From a checkpoint of a small transformer trained on Wikipedia: width 256, RMSNorm before each block.
Each number is 50 + 10 x the weight over its row's rms, rounded and kept within 0 to 99. Layers, rows and columns count from 0. The size before them is the row's rms in percent of the matrix's.

# layer 5 MLP down (transposed), 512x256, rms 0.0477, rows 164-172, columns 0-255
100:48 30 52 40 55 52 50 66 60 58 44 57 45 64 44 45 63 44 40 45 55 53 49 38 44 53 50 41 54 36 33 30 58 63 48 30 51 60 51 47 47 41 38 49 78 49 49 45 60 33 44 60 57 60 61 64 47 46 52 39 61 55 41 33 52 39 51 52 65 51 38 48 51 43 29 55 58 71 42 47 54 36 61 60 23 50 52 54 50 54 57 44 63 57 45 48 42 45 54 38 63 46 39 55 47 54 41 61 44 43 54 47 48 49 47 62 41 59 46 26 62 59 66 41 48 55 55 78 51 68 43 49 45 41 65 51 46 57 65 55 39 33 32 39 81 53 45 50 58 62 50 53 56 67 36 54 49 46 51 46 43 40 35 46 47 59 57 46 47 45 52 41 60 43 41 39 55 33 53 48 49 48 54 44 55 35 55 53 46 40 54 33 72 64 37 34 59 40 65 33 56 59 54 41 50 41 38 46 41 54 54 62 37 45 52 32 57 35 45 49 58 63 44 55 38 56 66 68 47 43 53 42 59 53 57 47 47 57 55 50 52 49 39 40 58 49 52 52 33 60 47 45 61 18 31 53
100:53 65 56 39 63 46 37 48 58 42 53 41 69 63 44 41 68 46 54 54 69 42 53 26 36 42 55 45 40 54 47 57 58 44 47 38 64 51 44 46 44 53 41 41 35 55 54 47 62 49 35 62 55 37 66 40 46 37 52 69 55 56 42 63 33 31 27 52 61 62 62 46 49 58 55 46 52 65 48 64 40 50 49 45 36 33 45 46 55 58 37 32 47 36 66 50 40 60 45 56 47 38 54 59 58 33 49 57 40 55 54 54 40 41 57 46 67 53 43 60 48 48 43 58 63 51 67 57 65 51 62 55 64 43 39 56 39 25 35 41 42 51 38 42 50 66 65 58 65 56 57 33 71 47 53 55 56 64 34 33 50 59 54 51 53 46 59 49 53 51 62 56 56 44 71 55 39 47 52 51 50 49 41 37 62 39 51 49 46 33 40 33 46 71 68 52 57 49 39 45 62 57 70 60 55 53 44 60 33 53 45 39 54 45 44 38 48 54 32 51 49 55 39 57 55 47 48 59 54 54 48 32 54 60 60 58 65 45 72 34 42 48 48 63 49 45 61 46 37 55 49 69 41 55 43 62
097:30 58 57 46 44 72 51 56 57 50 61 42 63 54 57 64 42 38 60 48 48 33 60 50 57 50 47 36 32 58 49 45 61 56 52 58 52 63 34 50 42 52 36 57 49 48 55 58 46 51 48 56 38 55 45 48 48 51 60 68 53 55 79 70 38 29 51 64 43 54 63 53 59 41 70 41 65 55 52 56 54 59 58 47 48 48 44 29 59 51 58 64 47 51 56 45 52 59 44 57 63 44 54 65 62 40 46 32 48 26 50 43 42 50 67 58 56 53 44 43 37 45 36 44 62 33 40 59 64 40 39 33 53 43 44 48 46 42 60 54 61 43 49 63 34 70 38 44 45 54 53 54 45 54 35 39 55 52 38 61 66 47 52 50 47 53 51 59 46 48 54 49 41 54 43 56 43 58 30 64 39 47 33 38 53 67 33 46 51 58 34 46 48 35 40 44 35 52 41 71 66 38 62 59 56 54 56 52 59 67 51 52 56 38 66 57 40 31 41 57 35 35 53 53 55 57 48 52 55 52 57 57 56 70 45 58 51 49 44 55 51 56 33 45 45 42 21 65 46 64 60 58 56 50 62 77
101:37 54 28 56 45 51 59 55 46 54 45 30 36 50 36 34 56 44 69 51 47 37 45 63 44 35 43 35 38 42 48 52 38 46 51 55 63 49 37 47 42 47 57 45 45 51 47 48 31 27 39 40 62 46 40 64 58 62 47 47 60 64 56 58 45 51 57 56 44 39 65 49 59 53 43 57 51 63 43 50 60 43 51 58 58 48 32 46 50 51 47 47 50 49 68 38 53 48 46 46 57 43 52 60 42 52 35 50 43 52 38 63 48 79 63 38 37 52 65 58 31 59 63 44 57 66 45 64 48 49 37 49 67 48 39 59 49 44 61 32 40 57 59 69 51 54 53 44 50 56 52 62 52 54 57 39 48 59 45 55 61 54 37 42 52 55 47 44 67 36 66 48 69 29 69 54 60 59 23 48 39 36 58 57 62 49 61 30 53 31 61 49 58 39 54 57 65 50 58 39 41 41 42 40 43 34 30 40 37 52 39 56 41 40 49 54 55 61 41 54 56 41 41 56 54 48 44 61 43 67 52 41 51 45 42 29 57 46 68 44 54 34 29 56 50 70 51 37 42 44 37 52 41 63 58 42
104:42 33 57 54 39 59 45 44 71 48 64 48 60 66 65 47 40 55 40 41 62 69 43 54 64 51 54 44 54 38 38 46 44 67 65 56 38 56 58 52 62 44 45 41 36 37 37 57 54 27 37 42 40 41 61 57 35 66 57 46 37 51 33 35 34 52 31 42 65 37 46 51 43 54 39 53 56 34 51 40 49 50 45 50 43 39 50 55 59 52 61 63 47 73 57 33 64 75 54 57 61 47 54 55 66 49 53 71 49 54 50 54 37 66 48 69 47 53 56 51 66 42 39 47 48 64 42 51 42 44 41 46 39 55 58 53 38 55 59 43 41 37 42 49 42 42 61 64 51 59 51 48 45 53 49 59 38 45 61 62 59 57 45 46 38 42 52 44 30 49 65 34 49 54 55 46 57 48 53 64 46 47 47 60 44 54 73 55 64 52 49 42 36 57 34 42 45 67 47 53 45 40 49 59 74 56 48 32 44 47 42 47 53 58 53 47 46 59 44 41 52 36 59 52 32 52 50 35 54 42 29 47 60 50 47 37 46 60 37 46 52 63 45 63 67 43 49 40 48 47 45 40 59 33 81 62
101:60 56 49 51 54 44 53 61 55 69 46 41 43 52 53 54 61 54 46 48 61 66 58 47 40 51 44 64 38 66 52 53 53 57 55 44 44 60 39 44 56 40 59 40 49 45 49 33 36 43 37 53 57 32 64 60 26 53 56 69 45 42 65 61 63 42 39 35 31 35 53 68 63 47 51 49 58 48 64 55 58 41 52 53 56 41 57 34 45 49 39 38 47 51 48 43 44 37 62 57 51 58 66 55 59 41 38 61 47 49 51 56 49 40 48 53 48 46 41 50 67 61 36 43 47 55 52 62 40 50 60 60 48 49 48 50 47 55 39 45 51 52 50 45 64 40 44 33 53 51 65 36 42 63 53 46 29 52 57 56 54 51 29 63 60 58 62 56 41 58 48 58 45 27 47 55 58 59 34 29 49 53 40 56 60 27 27 46 43 41 33 62 42 56 58 56 37 55 53 62 59 48 45 45 36 62 47 48 32 42 68 71 61 52 47 47 35 33 56 49 68 58 32 65 32 46 55 65 35 42 66 50 64 59 52 52 59 26 43 52 62 50 55 48 34 49 33 57 61 70 56 46 61 65 42 45
099:49 41 52 61 53 59 54 36 49 52 40 57 39 48 50 46 44 41 61 62 58 65 42 48 59 54 37 49 58 48 57 37 72 67 54 40 45 58 51 53 49 53 50 51 53 69 80 42 44 36 53 57 44 47 33 49 39 75 42 52 33 53 35 55 46 54 60 40 49 50 68 56 61 48 62 64 50 45 49 37 31 33 38 43 48 66 58 28 42 32 54 61 63 57 38 64 69 53 34 37 55 54 43 56 66 59 51 55 44 55 43 56 50 48 76 51 48 50 51 46 50 57 52 58 54 57 41 43 68 54 57 73 55 66 58 53 63 39 40 44 54 68 61 57 48 63 39 59 53 41 35 47 45 47 57 63 46 46 53 50 53 54 44 64 55 53 66 32 54 36 57 54 57 50 56 67 58 50 62 59 56 52 44 64 52 49 40 41 47 49 61 44 40 53 38 68 58 60 34 32 36 53 46 37 46 45 27 44 64 73 47 58 52 60 59 44 49 59 56 43 65 54 63 43 51 46 52 36 59 67 48 54 63 64 68 41 54 53 45 53 40 44 51 48 45 37 52 70 53 38 65 58 40 42 60 69
103:50 36 56 37 71 56 53 61 51 60 50 58 30 58 47 56 54 47 62 44 47 29 56 64 52 53 38 50 62 41 53 54 52 50 47 49 60 66 59 60 58 52 50 47 47 41 62 57 60 49 47 51 52 48 41 46 53 55 43 60 48 49 55 52 56 63 61 66 60 39 57 45 44 56 42 28 44 56 53 44 42 53 60 27 54 52 24 47 65 50 66 55 42 42 52 57 49 47 67 47 64 53 57 46 43 46 60 65 61 54 70 36 65 40 43 58 57 39 51 43 63 47 51 52 38 49 42 52 61 46 46 48 48 37 60 46 47 47 62 46 38 50 40 28 53 61 50 46 31 60 51 45 50 55 51 60 45 50 36 69 53 47 34 70 54 55 51 52 51 43 42 71 56 37 52 42 60 50 32 52 63 51 57 27 41 48 65 27 45 59 36 66 44 58 39 77 42 34 33 45 50 54 72 40 64 66 67 42 47 61 60 57 59 46 52 41 63 45 33 54 47 35 63 75 46 45 66 63 64 54 60 45 47 42 58 48 45 60 63 51 51 73 37 39 57 42 42 68 35 52 46 59 38 50 52 54
102:49 59 58 52 47 40 48 40 51 39 38 46 41 49 57 50 48 56 41 64 53 24 48 47 39 40 60 35 41 42 49 54 37 49 44 67 37 53 65 57 62 55 46 51 53 59 53 64 38 50 35 39 39 40 49 24 64 45 69 52 56 46 58 44 29 44 38 48 36 44 41 42 56 34 56 45 44 48 39 56 60 54 59 62 43 51 60 53 31 39 50 41 48 48 61 35 54 54 49 57 44 56 46 59 47 45 50 49 67 54 53 63 57 41 48 34 38 47 32 37 40 63 56 53 55 41 61 44 31 52 41 56 46 68 42 46 24 77 27 45 39 57 38 42 59 43 56 52 33 52 50 52 50 45 71 38 36 55 46 38 59 51 50 59 33 45 52 56 38 45 62 44 54 74 68 27 46 37 56 50 47 64 43 57 56 55 49 55 40 31 51 25 63 55 52 53 33 48 57 58 47 55 67 57 35 48 44 57 40 43 72 64 41 45 53 49 46 63 58 54 61 60 39 51 42 62 49 40 52 59 42 36 50 49 41 58 53 42 50 58 49 65 71 52 60 48 41 55 77 48 45 43 49 59 41 44
# layer 5 MLP gate, 512x256, rms 0.0479, rows 165-173, columns 0-255
103:52 50 39 51 44 42 58 64 58 39 44 57 42 57 47 23 43 42 52 49 41 64 42 53 40 55 43 34 54 45 44 42 40 51 42 58 53 48 39 23 58 48 65 60 44 38 55 42 62 44 44 55 44 40 54 70 59 43 44 44 41 52 58 46 36 68 40 57 34 48 49 29 55 46 45 56 64 58 59 47 41 38 69 57 66 54 51 50 51 46 28 35 69 53 54 40 54 57 23 42 34 44 60 21 64 38 39 34 52 54 15 46 74 38 40 47 46 76 57 44 43 50 37 50 42 44 34 26 48 47 56 48 45 47 47 49 60 46 55 48 48 40 52 61 73 41 50 52 63 48 35 40 50 54 48 51 51 67 53 40 52 62 63 51 51 54 48 40 49 53 46 38 54 62 45 66 54 50 41 53 60 52 44 49 55 43 32 58 35 61 53 51 47 54 61 50 42 54 59 46 65 59 44 40 64 42 46 64 40 44 43 57 44 35 49 60 44 50 36 37 61 50 49 58 51 34 57 50 58 57 58 37 62 54 28 54 47 37 50 55 49 38 52 63 48 46 43 57 42 41 59 52 37 53 40 64
097:62 64 56 47 55 59 55 51 31 47 45 45 44 57 33 60 60 28 48 44 38 63 51 43 36 54 51 54 48 49 65 41 34 43 57 50 49 46 42 43 39 53 53 33 65 43 40 62 41 42 50 63 61 49 46 56 62 46 37 50 58 63 41 57 48 62 57 34 61 52 54 42 46 47 57 44 48 58 68 55 35 61 51 66 50 63 57 46 46 68 37 53 33 70 42 48 49 35 48 53 49 51 56 34 44 43 39 53 64 41 46 48 22 57 32 45 44 38 64 47 45 65 53 64 57 58 44 50 50 83 51 61 35 52 42 37 52 53 33 30 48 67 56 66 50 48 55 55 38 55 58 48 60 58 52 61 44 54 48 61 44 55 52 59 47 48 40 44 62 29 33 48 47 47 49 48 40 50 38 61 51 62 41 38 64 29 68 66 33 59 45 65 38 28 62 47 62 65 49 55 48 55 53 39 43 45 51 52 45 37 35 43 56 58 40 72 62 54 52 48 63 62 43 49 36 46 56 59 61 49 50 57 51 56 47 53 57 58 55 45 42 64 54 51 54 40 62 51 55 61 51 44 49 51 26 19
096:43 62 48 59 53 48 45 38 64 66 55 66 57 43 50 43 44 53 14 42 40 50 54 41 40 38 41 29 50 48 50 30 38 46 57 53 51 59 59 67 55 50 51 48 29 49 40 40 58 51 47 60 59 38 41 40 37 55 58 59 51 48 45 69 41 61 51 43 29 50 61 53 59 58 39 48 56 44 47 53 46 45 71 38 63 49 44 36 36 55 56 31 59 42 60 33 49 56 59 51 54 45 48 49 36 56 50 30 38 44 65 63 61 56 52 41 38 31 60 41 36 60 60 55 53 73 60 63 39 55 39 53 57 56 38 51 42 51 55 50 42 52 28 62 58 60 46 53 50 55 51 57 44 56 59 47 49 67 52 69 44 42 37 55 50 47 58 51 48 60 47 36 52 56 61 67 47 51 40 43 56 55 54 52 42 56 52 41 53 43 40 38 72 48 57 59 43 56 28 60 44 53 41 41 23 43 47 40 25 45 35 47 45 46 42 48 32 40 60 47 72 40 61 51 63 70 45 47 60 66 51 72 55 59 54 47 48 52 49 37 51 59 68 68 58 52 44 47 52 42 61 53 46 58 41 45
106:38 38 34 61 68 65 44 59 49 46 47 43 60 34 46 57 49 57 37 61 68 65 40 47 48 51 52 63 52 32 49 51 58 36 53 37 62 46 67 50 52 49 61 47 56 36 63 43 49 33 40 58 53 53 31 55 57 65 55 35 65 34 54 40 34 59 63 72 45 52 64 45 59 52 50 37 44 58 50 44 63 57 56 36 60 49 54 44 48 56 56 49 36 47 48 51 38 23 40 60 54 67 54 49 50 56 46 46 45 46 39 26 54 45 59 48 60 57 68 47 52 68 46 58 30 36 61 44 54 44 45 47 35 56 39 43 60 42 47 74 28 40 39 57 36 54 49 49 47 51 55 53 47 55 62 55 42 52 29 49 57 39 59 41 52 49 60 59 59 42 41 54 57 46 52 44 52 50 62 70 54 53 34 58 56 52 35 41 55 29 56 38 42 43 35 46 40 32 34 52 57 64 46 40 55 64 57 58 45 57 47 46 49 36 44 38 44 52 49 59 40 49 68 36 51 30 62 56 54 59 69 43 47 32 41 56 53 63 48 37 33 56 74 53 48 52 56 40 50 48 71 37 53 47 43 58
095:45 52 49 51 51 47 63 36 48 48 53 68 43 53 60 50 45 41 47 39 60 44 60 38 52 36 21 25 51 40 53 58 37 51 47 43 47 24 47 30 40 58 44 49 52 51 54 38 51 57 44 42 68 42 57 29 49 40 47 35 44 53 49 73 42 46 59 41 52 51 57 63 44 67 53 43 61 48 46 53 50 43 50 52 41 46 61 71 46 42 55 53 58 45 38 30 55 58 49 46 51 50 60 59 45 57 63 57 41 53 32 49 51 35 34 49 44 31 44 69 42 46 68 48 41 60 45 19 47 39 59 57 47 54 38 43 50 64 37 30 50 43 29 51 55 44 36 57 61 57 50 58 51 52 52 52 52 41 49 25 38 47 64 50 51 53 51 58 54 61 44 56 72 41 68 45 57 41 52 57 38 45 53 56 49 54 44 49 60 33 55 42 46 62 66 23 47 57 45 36 54 53 50 45 38 48 48 36 79 59 60 43 44 47 44 62 72 46 30 50 47 44 53 72 33 49 49 62 49 43 48 50 53 47 65 47 44 59 51 54 72 57 38 58 54 61 42 57 55 62 56 47 59 47 57 48
096:41 45 64 48 54 31 57 37 33 48 60 44 41 47 54 51 50 36 40 48 55 46 64 36 62 44 51 58 56 41 41 32 50 46 45 46 47 37 48 33 70 45 51 59 41 41 45 62 63 62 57 50 58 62 47 40 36 37 51 40 36 50 39 43 65 59 39 39 42 48 54 44 61 53 63 41 67 57 63 49 40 45 34 61 33 56 43 66 57 34 35 67 59 73 51 51 52 49 53 49 65 59 41 54 61 56 43 53 36 36 41 45 56 53 47 63 65 56 47 48 62 50 55 54 52 63 54 49 55 62 39 50 70 69 50 60 33 59 62 49 58 48 47 38 51 44 34 57 49 53 54 54 66 59 30 59 60 63 42 45 36 53 58 44 65 52 43 39 29 47 32 49 39 63 45 44 46 38 53 51 47 58 63 34 49 46 69 45 51 51 55 38 32 35 61 43 71 39 56 54 41 38 57 45 49 56 49 51 51 42 53 69 40 40 55 26 46 61 50 65 51 57 39 45 69 48 34 57 48 52 46 48 48 53 40 44 62 50 72 65 54 38 57 52 44 33 41 39 37 27 66 53 47 40 45 39
106:50 51 56 38 47 44 49 46 32 41 49 63 55 45 33 82 40 58 50 39 50 57 35 59 41 46 22 68 63 65 42 49 68 64 46 47 62 40 43 37 49 57 41 50 52 42 46 45 59 42 61 35 54 60 69 50 50 42 59 38 49 44 45 44 47 50 53 51 50 54 38 35 52 65 29 42 53 53 39 71 66 50 65 54 40 61 59 44 49 49 54 60 37 48 37 53 55 41 46 43 57 43 43 42 69 44 46 51 58 50 35 63 59 44 40 53 60 47 47 43 42 41 71 54 54 64 40 52 59 66 38 31 41 58 52 53 53 51 41 56 50 58 50 50 45 45 73 55 46 41 41 47 64 29 37 53 57 35 57 37 40 36 55 53 53 51 49 46 49 67 57 61 38 47 52 59 46 43 52 46 53 52 48 76 49 41 59 52 61 81 57 49 49 34 36 59 60 54 64 51 65 69 40 20 42 48 49 54 42 34 54 42 46 62 62 50 34 43 36 39 59 44 59 63 53 46 39 54 55 39 56 61 42 65 43 52 50 46 51 54 60 55 52 50 43 55 55 57 25 46 42 53 68 50 43 41
106:70 67 69 66 31 40 59 59 39 46 48 56 36 50 58 40 50 41 46 56 60 34 32 44 49 68 64 42 48 56 35 43 29 56 57 44 42 73 40 56 44 53 48 66 52 42 36 48 49 54 60 47 57 43 56 46 60 44 52 56 57 65 52 48 43 53 50 49 54 36 45 41 45 66 57 57 54 33 45 43 43 53 46 35 57 53 51 57 50 33 47 44 31 37 55 37 55 62 49 62 54 40 39 48 51 52 53 54 48 57 59 44 43 77 44 60 29 51 50 70 39 37 38 37 51 47 57 45 51 34 56 39 49 73 63 50 54 49 35 37 42 50 66 72 68 49 55 34 37 38 61 59 63 61 39 46 47 49 47 38 52 29 41 48 58 54 48 49 45 52 35 30 38 59 57 54 39 64 55 34 64 45 48 42 33 70 46 64 50 47 32 55 54 58 56 51 44 37 31 65 54 71 46 50 53 57 38 32 49 57 57 61 60 61 45 28 58 51 49 55 55 43 40 52 59 56 54 58 43 45 57 61 55 48 67 45 51 64 38 56 54 52 51 58 57 52 57 58 47 33 47 66 59 54 50 58
099:38 53 38 54 59 53 55 37 49 58 54 55 49 38 50 53 42 52 42 54 45 45 54 57 48 53 61 42 49 64 43 34 52 51 34 55 48 40 39 46 57 49 63 56 36 35 49 58 36 77 66 38 55 71 55 61 64 69 69 59 48 54 58 43 51 57 54 63 53 72 69 52 40 42 66 62 54 60 37 63 53 41 37 48 57 51 57 32 51 51 59 46 53 63 51 54 60 33 43 53 53 55 47 60 47 51 45 57 40 37 43 68 47 29 54 43 56 36 57 60 57 48 40 45 59 37 48 37 50 58 55 49 45 50 58 47 53 39 37 59 39 55 36 30 40 62 61 42 39 53 65 58 55 45 49 23 32 61 36 67 45 51 71 41 46 48 39 54 72 36 29 45 40 40 70 56 60 49 61 50 38 61 41 72 45 37 44 45 48 42 53 40 61 39 43 40 40 50 53 49 42 51 49 53 42 55 38 37 37 37 51 65 44 38 62 46 43 51 69 47 49 59 53 56 41 76 43 47 42 50 55 43 55 51 62 63 50 48 57 64 55 40 43 44 55 67 47 62 53 45 39 56 71 54 39 67
# layer 5 MLP up, 512x256, rms 0.0478, rows 165-173, columns 0-255
101:40 51 62 35 37 52 47 49 45 54 57 55 62 42 46 57 34 36 61 45 56 43 66 43 63 53 45 43 60 34 24 63 37 56 38 45 61 32 33 42 62 58 49 45 41 46 45 51 48 45 57 46 49 66 50 49 51 52 61 51 36 49 36 65 46 53 74 54 64 54 44 57 32 44 49 66 49 40 53 53 52 60 73 67 44 42 45 48 55 56 47 63 54 51 31 54 47 30 49 70 46 71 48 53 56 48 55 43 49 38 43 36 66 67 50 57 68 53 44 57 51 58 49 29 44 53 62 56 50 63 45 35 35 57 56 34 54 60 56 36 47 51 44 33 57 33 52 52 49 35 42 79 64 46 52 67 53 62 58 53 46 43 41 46 48 52 61 63 46 45 53 62 43 60 42 48 57 38 50 55 46 48 55 55 50 57 40 52 44 58 62 66 49 43 34 54 62 55 41 48 42 57 27 66 35 36 41 45 58 43 51 43 58 62 45 62 46 56 65 42 52 25 52 68 48 46 47 49 51 47 36 40 49 44 62 32 70 32 47 43 56 62 64 42 37 56 40 59 48 48 37 53 64 61 55 40
099:44 45 53 50 31 47 28 43 45 39 49 51 72 55 36 50 44 51 46 44 49 63 34 53 54 34 55 42 53 55 54 70 47 58 58 55 44 38 55 53 52 42 40 44 50 53 72 65 36 56 49 65 61 34 56 58 57 53 33 44 65 40 41 51 43 34 41 56 49 41 46 39 42 36 39 64 53 55 46 44 49 50 33 74 58 57 62 46 62 50 46 44 46 51 59 47 49 55 60 26 26 47 58 33 64 45 56 58 46 51 47 60 48 57 39 46 58 45 35 56 47 48 41 43 50 53 47 54 56 56 56 64 25 68 48 54 29 59 21 60 55 70 62 32 45 51 60 56 60 54 52 55 55 45 50 54 66 46 60 50 37 56 49 47 51 41 54 49 50 59 59 58 51 40 48 58 63 41 43 73 58 55 39 31 46 53 66 39 65 54 40 43 51 49 57 46 56 62 58 37 66 42 51 52 57 67 61 68 57 47 45 34 30 50 61 51 42 40 48 57 50 66 60 37 42 39 39 49 39 61 54 54 63 35 67 42 46 64 62 52 47 36 54 62 45 45 73 40 62 46 47 54 47 42 33 34
098:63 52 28 56 35 58 54 62 56 49 57 50 66 48 50 40 46 53 56 49 54 53 40 58 45 59 50 44 32 62 56 38 57 48 46 57 55 52 42 40 66 41 64 42 36 43 39 37 74 43 50 33 58 49 73 61 61 52 75 43 50 53 59 60 34 46 47 42 58 56 43 36 40 64 77 30 64 49 41 51 56 47 54 54 54 52 50 50 62 48 54 57 45 49 30 45 54 56 40 34 52 70 34 71 52 70 31 57 48 57 47 48 44 63 56 50 43 36 70 25 34 49 39 58 44 52 45 51 45 53 33 49 64 53 57 36 41 43 56 64 57 48 56 51 30 54 28 53 42 38 59 43 64 44 60 48 43 59 54 47 49 69 56 49 37 37 29 54 63 46 44 51 45 44 59 38 46 44 69 67 53 57 65 56 55 46 51 51 49 57 68 50 51 51 54 56 62 39 56 51 64 46 45 52 57 55 50 51 26 59 48 44 48 66 54 40 37 48 40 47 58 49 55 79 45 64 44 52 56 46 44 41 53 56 74 49 60 52 63 61 48 50 56 50 47 55 49 44 42 50 62 29 51 61 44 51
104:51 45 55 56 55 54 58 67 62 41 63 57 54 48 48 43 58 57 49 50 58 57 37 44 58 46 50 48 38 42 48 40 66 44 58 46 50 42 55 49 36 45 74 30 63 45 55 41 46 53 50 67 55 38 25 64 57 43 33 47 53 41 62 54 40 57 54 55 38 59 50 52 66 65 49 52 27 40 70 49 41 42 49 59 47 51 43 56 63 69 61 42 59 57 51 31 37 58 50 30 63 65 32 34 64 54 44 36 55 40 55 61 35 46 48 58 56 39 54 49 47 41 65 50 61 38 51 55 53 47 53 60 50 60 50 57 59 53 68 54 49 37 44 57 37 74 45 51 50 37 46 45 59 40 75 65 51 41 30 47 41 46 68 32 43 52 35 56 48 59 41 55 36 47 66 61 54 46 48 51 54 44 58 55 61 43 38 31 43 43 54 52 45 44 49 27 36 45 44 59 42 58 46 50 52 30 49 52 53 33 59 41 55 61 37 26 48 60 50 38 53 55 49 35 56 20 52 71 47 46 58 52 47 62 57 46 50 30 63 37 36 52 50 65 43 48 46 41 43 37 48 51 41 51 60 50
098:58 52 56 58 52 39 56 58 55 54 63 31 36 70 44 56 50 61 52 44 45 63 67 31 42 49 56 33 40 57 42 66 52 51 44 57 41 48 49 58 56 65 44 56 32 50 52 46 34 34 30 38 31 56 61 35 50 40 61 74 40 26 54 61 59 42 50 35 67 51 44 68 54 43 46 42 44 55 34 43 36 59 37 49 42 45 60 55 48 37 53 58 52 47 73 56 48 51 58 38 52 64 39 52 26 46 48 41 57 52 36 65 53 63 60 55 47 58 55 57 57 31 43 30 46 63 49 60 54 56 47 48 39 29 42 41 37 51 50 45 41 34 55 49 39 66 47 55 38 56 38 46 55 52 43 64 46 59 60 39 50 58 40 61 49 54 51 46 54 40 63 58 66 42 52 38 47 42 46 61 51 62 37 42 41 73 52 69 43 47 45 65 48 60 33 47 72 42 49 58 39 45 58 74 58 56 42 63 47 63 57 67 58 55 52 46 55 42 44 54 43 50 55 40 48 57 62 61 53 51 63 49 42 44 42 31 72 54 51 65 40 44 48 42 47 60 57 45 51 57 50 41 69 56 58 55
105:55 57 61 48 52 30 44 40 50 55 47 39 56 38 45 73 35 46 51 38 63 43 50 45 42 66 59 53 54 56 47 66 57 61 62 43 44 31 31 48 56 41 66 43 62 41 53 45 51 71 52 31 47 45 60 45 47 42 56 53 69 32 38 31 47 37 55 52 40 40 49 49 41 42 65 49 51 48 58 41 65 63 59 61 58 44 30 57 53 46 44 37 43 63 47 35 41 43 56 43 59 55 40 43 46 40 56 33 31 60 49 44 46 52 57 52 64 37 39 49 45 40 27 29 44 48 35 47 33 56 58 41 52 64 43 42 38 38 56 46 57 47 38 37 57 40 38 41 53 53 41 54 32 59 53 53 62 55 54 32 59 48 42 35 56 45 36 60 48 49 50 44 48 46 64 53 57 42 45 45 54 58 47 65 51 62 72 39 46 46 59 62 55 63 62 75 46 47 46 51 53 42 55 69 51 40 63 46 31 59 57 40 73 54 47 58 56 42 52 57 20 46 47 52 53 56 49 59 51 47 54 59 65 47 36 50 53 58 71 43 48 64 41 66 35 56 58 41 54 60 53 49 45 49 47 24
103:40 62 48 82 39 53 37 57 58 50 55 31 63 65 51 58 43 44 42 43 40 42 51 44 51 48 57 48 30 52 47 76 43 71 51 53 53 41 56 43 50 44 59 35 41 69 43 33 43 39 54 51 50 37 41 60 51 54 41 40 47 68 44 44 60 43 68 60 36 47 43 45 49 48 59 61 31 38 60 55 41 38 54 54 54 54 50 46 53 46 56 51 49 49 46 41 40 52 47 56 53 66 39 61 58 46 50 62 53 61 40 62 34 63 66 51 56 60 63 53 55 34 46 42 63 36 46 37 55 44 68 35 40 52 53 63 49 57 38 47 48 32 39 37 51 52 54 57 71 45 50 54 49 56 41 44 59 59 50 39 68 51 61 29 47 61 48 62 43 55 44 57 52 42 45 47 42 53 55 42 62 62 58 47 64 66 44 52 58 50 68 59 71 44 49 40 49 50 54 50 51 60 52 34 52 61 50 69 44 50 40 46 20 42 69 49 41 57 42 43 69 52 33 31 56 53 27 54 37 47 51 45 45 47 32 39 56 43 42 51 37 41 69 62 39 38 63 45 35 57 65 45 47 55 57 36
105:60 49 61 55 42 51 57 31 58 65 64 51 45 37 52 46 65 35 57 64 57 47 39 37 61 43 55 55 54 35 38 48 59 46 44 51 50 53 59 46 57 31 35 33 50 59 37 56 35 59 49 65 66 43 49 52 63 40 52 49 64 55 47 47 67 41 64 50 52 53 52 41 61 42 59 55 45 56 65 45 37 54 55 61 37 40 63 57 49 45 38 43 50 42 62 43 44 42 59 50 45 50 54 41 48 43 49 52 60 56 56 47 40 46 48 64 53 44 55 37 59 28 61 53 42 56 57 56 30 35 56 49 40 49 46 47 66 55 72 53 55 62 57 62 47 55 38 59 35 39 39 64 44 73 52 30 43 49 47 40 70 53 60 58 59 62 60 50 45 61 48 47 46 36 33 47 39 54 50 46 53 64 37 56 49 71 59 78 46 62 39 58 49 45 38 58 32 51 74 38 62 70 29 46 55 65 34 39 55 37 48 56 48 52 42 50 68 59 48 45 55 30 58 52 54 36 56 40 24 45 39 61 53 46 48 51 51 48 45 67 48 51 41 63 26 52 46 52 41 43 54 67 61 38 54 52
099:63 48 55 44 61 65 42 53 53 59 35 47 41 31 58 56 42 62 60 50 49 39 78 42 51 33 57 34 64 53 61 62 40 44 43 47 47 64 46 58 45 50 49 44 28 66 35 61 42 51 51 48 54 59 61 89 37 52 53 43 59 38 21 59 50 61 53 61 33 42 44 51 47 44 48 58 63 54 44 43 56 35 60 56 45 52 63 34 40 38 56 46 48 61 50 68 44 55 55 54 52 54 48 52 40 43 65 42 67 50 39 52 55 47 54 52 39 52 49 49 43 45 59 25 47 50 51 38 48 37 49 35 67 56 35 54 52 55 58 62 46 61 42 49 55 66 38 56 54 60 56 53 42 38 44 48 55 55 71 48 55 62 37 59 36 43 50 62 46 55 47 53 55 51 36 47 56 57 46 57 48 57 55 56 33 44 37 28 43 69 53 51 50 56 51 40 56 42 41 53 42 41 38 63 28 61 44 30 45 44 57 43 33 46 55 46 55 40 58 62 45 58 49 46 61 55 61 69 48 52 59 46 21 50 41 57 48 55 70 32 56 56 37 57 67 63 37 58 62 50 61 54 46 49 51 65